From a checkpoint of a small transformer trained on Wikipedia: tied embeddings.
Each number is 500 + 25 x the weight over its row's rms, rounded and kept within 0 to 999. Layers, rows and columns count from 0. Numbers have three digits each. The size before them is the row's rms in percent of the matrix's.

# layer 4 MLP down (transposed), 3072x768, rms 0.0433, rows 117-124, columns 576-767
103:485514531497474513492577446526452524508508541501500436489458489495462497526521462507500530551524523491449519469482542500497472448517532537486501503474532528512515502543449449488496480506492524454476504496477500513524489517499515450458514494497455464457506490469489462521519515493473488505507510560531491478540499477477489507478435486522485486480487460480483518449461521483519508465503468514461531471523495526445526547512504539498494499482510523524467540485498509484503459483523500502476526475499512494485534513494511521538459470492478502520485498503561488498484534491527519500
096:525501482505515490493513481530494522487460524470456521536497470493514536497487520475503516440500554528508495534447483513491421489524481531500498531454522513566449467500478448507509452510523541503500516479459534485498475509505552540520473493492477543505508476486493498524508509510521515517500526516508508466453480495489545497528513496494482533531478512500535526525475473500474492509498519516464488507537523531501437499500441486509415504474452489519498456546495533567517520479474491484502492529518510504468497487512522518516498485486501455483511522533515523501505502501525509545
099:508451484454542497500505525467521510512484480490467482508526469516475547441540523520568497506499503528495527525516518534484500500521478529530491498523493486473477518522508503531500512498467487499513485489486549483501483500494491524482497564553548499499484445516481506552523533511476505516487480489504506497504529527535514466517486447499550456460502499488503462472471543498513511473488483500486451502512508501521476440502495539478478540508490464472542506491483486549507541464472481543510496503548462514483502469462489517484496517510523515492550496510516507509490494492503503479
103:442476499529542504512469503519483531517497504501524501520471562505501502465498510467532488523477534526494494494457489529498524491507510489501536443522487432486492479501496484511499486521488543501510480517438497520477405489494500510510541510549505507520484493518488471497515474548442496472507502485496471457456485555556531527449494481476465510505503505496473468506478548511502532490513486460485502539527470545465474533498475502517524547521511499480519513454513511506483491550538514503487491482504449502517503524490517520496486475535496504506523482505480493474503501508505479524
095:492496508507472526453554459490515443504490432491530465483521505505469448497540489529475497493501470478469475518486499495483499490448536539492470500497492517443520497487543490500492552513508526517480483484525504486488514499493498495499494493454519466529483494499535496527485481514542499536480461497513496512501526504545496505513495515484499494519504517458529518497473487506518539508488506510474518494504467515542486474504509493511498506512486531474494523496506490544466501494529477514472481479509519478533502478499490489472463497540500475495518497511506532539542480475509490489
102:512486494465528503524480476543488490488491475523466479512475540480507493474487478502536525531496480530487528524502496476467524539568465464517528533459522500530488481530475509516495473533501511506520480514475507535499498535475518484496508508538526532498543504502524528527480492505531571530506514513493472509458547496489495535481499473485485491482498466508515530544493530507515479512531519470509491493493467459536486562508524470520479544483509497532508458519504493538519492489507502486538512503499505526469497522458466509520498462459481526494482475483500478508499448482482487474
094:501503506480507490497498541460452505511528466504505478508480510482507478527519511486511490481498519497506504547543478515486484490494537481523458466517498511539491494544510481483524524488504480510503496515479521496468483505540519525484486460457457559531484482524503495513494508466509473504496484504493466540487487501488429484514460522527478482528509473523550464470498473523501486466502501519463536511497486512535504503473510508525479543469500507505483503507487499494545497506520460489496521516509528435504479533448504456495494527498493466483488519448521497498507561497488506535
098:483510502539489524475487506505505532516524494489504497509447478496482476478437495498523505471493496560532540496494487503512511491549497510454489494518487485504559518492462541521440454430495480519526510539502511512509466518515500483506506516487516510453508550515494514497519489526513485495492476509527560489523477488458549517471513519506513486550488516496514529488534508527494526582516523481559486493465499509534464518559514468495503485491496535454477511460522489470535487462509461482521520502527483489502476484485484464543493500528523471487509523483495479531415518497497533506
# layer 4 MLP up, 3072x768, rms 0.128, rows 118-124, columns 576-767
094:450490505503511474499563504483492515497473517483483506474501490472475503500497495502574477460476451507551542468499495490486513487510497466467523465489486499519474503465526486492489485548509533496497515496521516464550499549498492488495480519530501524488489478539487526496508495507455482545515485487473476550505515477487499475514497463436484497507531488494529513466479521525526503490494552527491559512482530498513478529493530512481499488467497497491502536507488488517502514494471545515475500467516480477519507494473486495449531463506458513514467510504526486565508519473505536530
100:507491518527516469494473545490465497484515488495463510555505454473492508465512505490527546497532484564488489511499492485460513478503516487479512455520473524533475495523512499543474518499506496546490501522529519531496454530495469488479493522495503490522512505523509495524483517536487507545503489512483482562502461503506529510530501447547525471482486509514465458502431500516508491477528488565484482498545522509495468464539481530473507467485499465550463490500538465495503493500482488479464503523528545499492479519496516507479497483518540497514455491521522496542477512507498514476
113:520499502495550491497478508491478522512493491516512501504492501521479497473476480480500509478521499529482504544478485511520522503496512534517543474513513491500498482496510479507473542491492550513537511528461488488497437505498500468461523495491529507508486475520510491509509467509488539492522480481524491453484490479500526525465425491494446527444481516495485499489475529501474522496532541537484479543521464485501490507537463525491536534505513492592506530516497506511490492507510507529429536523519457485528510509503514493465495455507510518513500463516462540537475533497511496497
093:517513496537468468503477476491485523506487525496492502450514522494484490485498512447477480538521434481539441492525493488546544474524526486487520528502481509523515528503533457532498475456468494488510446480496486476503549483493441527539485521532468486489465496518481531515471476500514539505512542532457522479527465480502459476515489523473548507553502483495471499489456472485464497516540487511506491542527511471463537487515482487447517475504474499524486489519486502487514473498460503459513453472495482514497487519511539481426540500478506474508426490541494521446514477468543486503
104:495499497522476501488470470475507499464431485475505511483456519490491468480517518470549510516528482524485545499502500471549496535513450473496533509487470508489497550513482494519533466513515529519498483501486498500478519511469483516521557467518516524481485495492518535551483511498472535466480525495512516537487542491544512553536542519481513514462504515506463524527534518509511462511511493492490481502491516488526504530485532476480510518506465479522533455527503472481479476511491522516482492469496495503483507495542513492480454490484508475464499511479496485460524455509507502475
099:497526547498521498467477518487496502535454545506504481511459514534506528517513476491477488536486545486524552510531553490459469503480490502513523477473509498505459464554492494526541516497458491507517543516502511484533473481530510528441491513515486508527480515531504524512495504513512498500522480541425493472446480518519489520527487521551498522505470459513558509471499549510503505468487490550497525507507493488499502471504533521514491523445500508555492533499458474478499523526499507478501521525453507473497510542482523472512458510525505524476456529505450504473470494575524445463
096:474485524531535530490522511509448498524545491492527519462508477498487493476498490496531485514472476512517470493479519524485498497451511510487511514518528471473546544477524509505512509461477520540476488508526479527537513545523504480482482481520480452515494492536490483469494498469476486486503492492492546502453447475474556556460513512506547477494491479482512503524496464523458525530509521515490485501521532481462433492551486480481469528516454491509527497521516505533510532522520511526472525509487470522549511463520479418532470520506492461493490500457478508481449478494527506519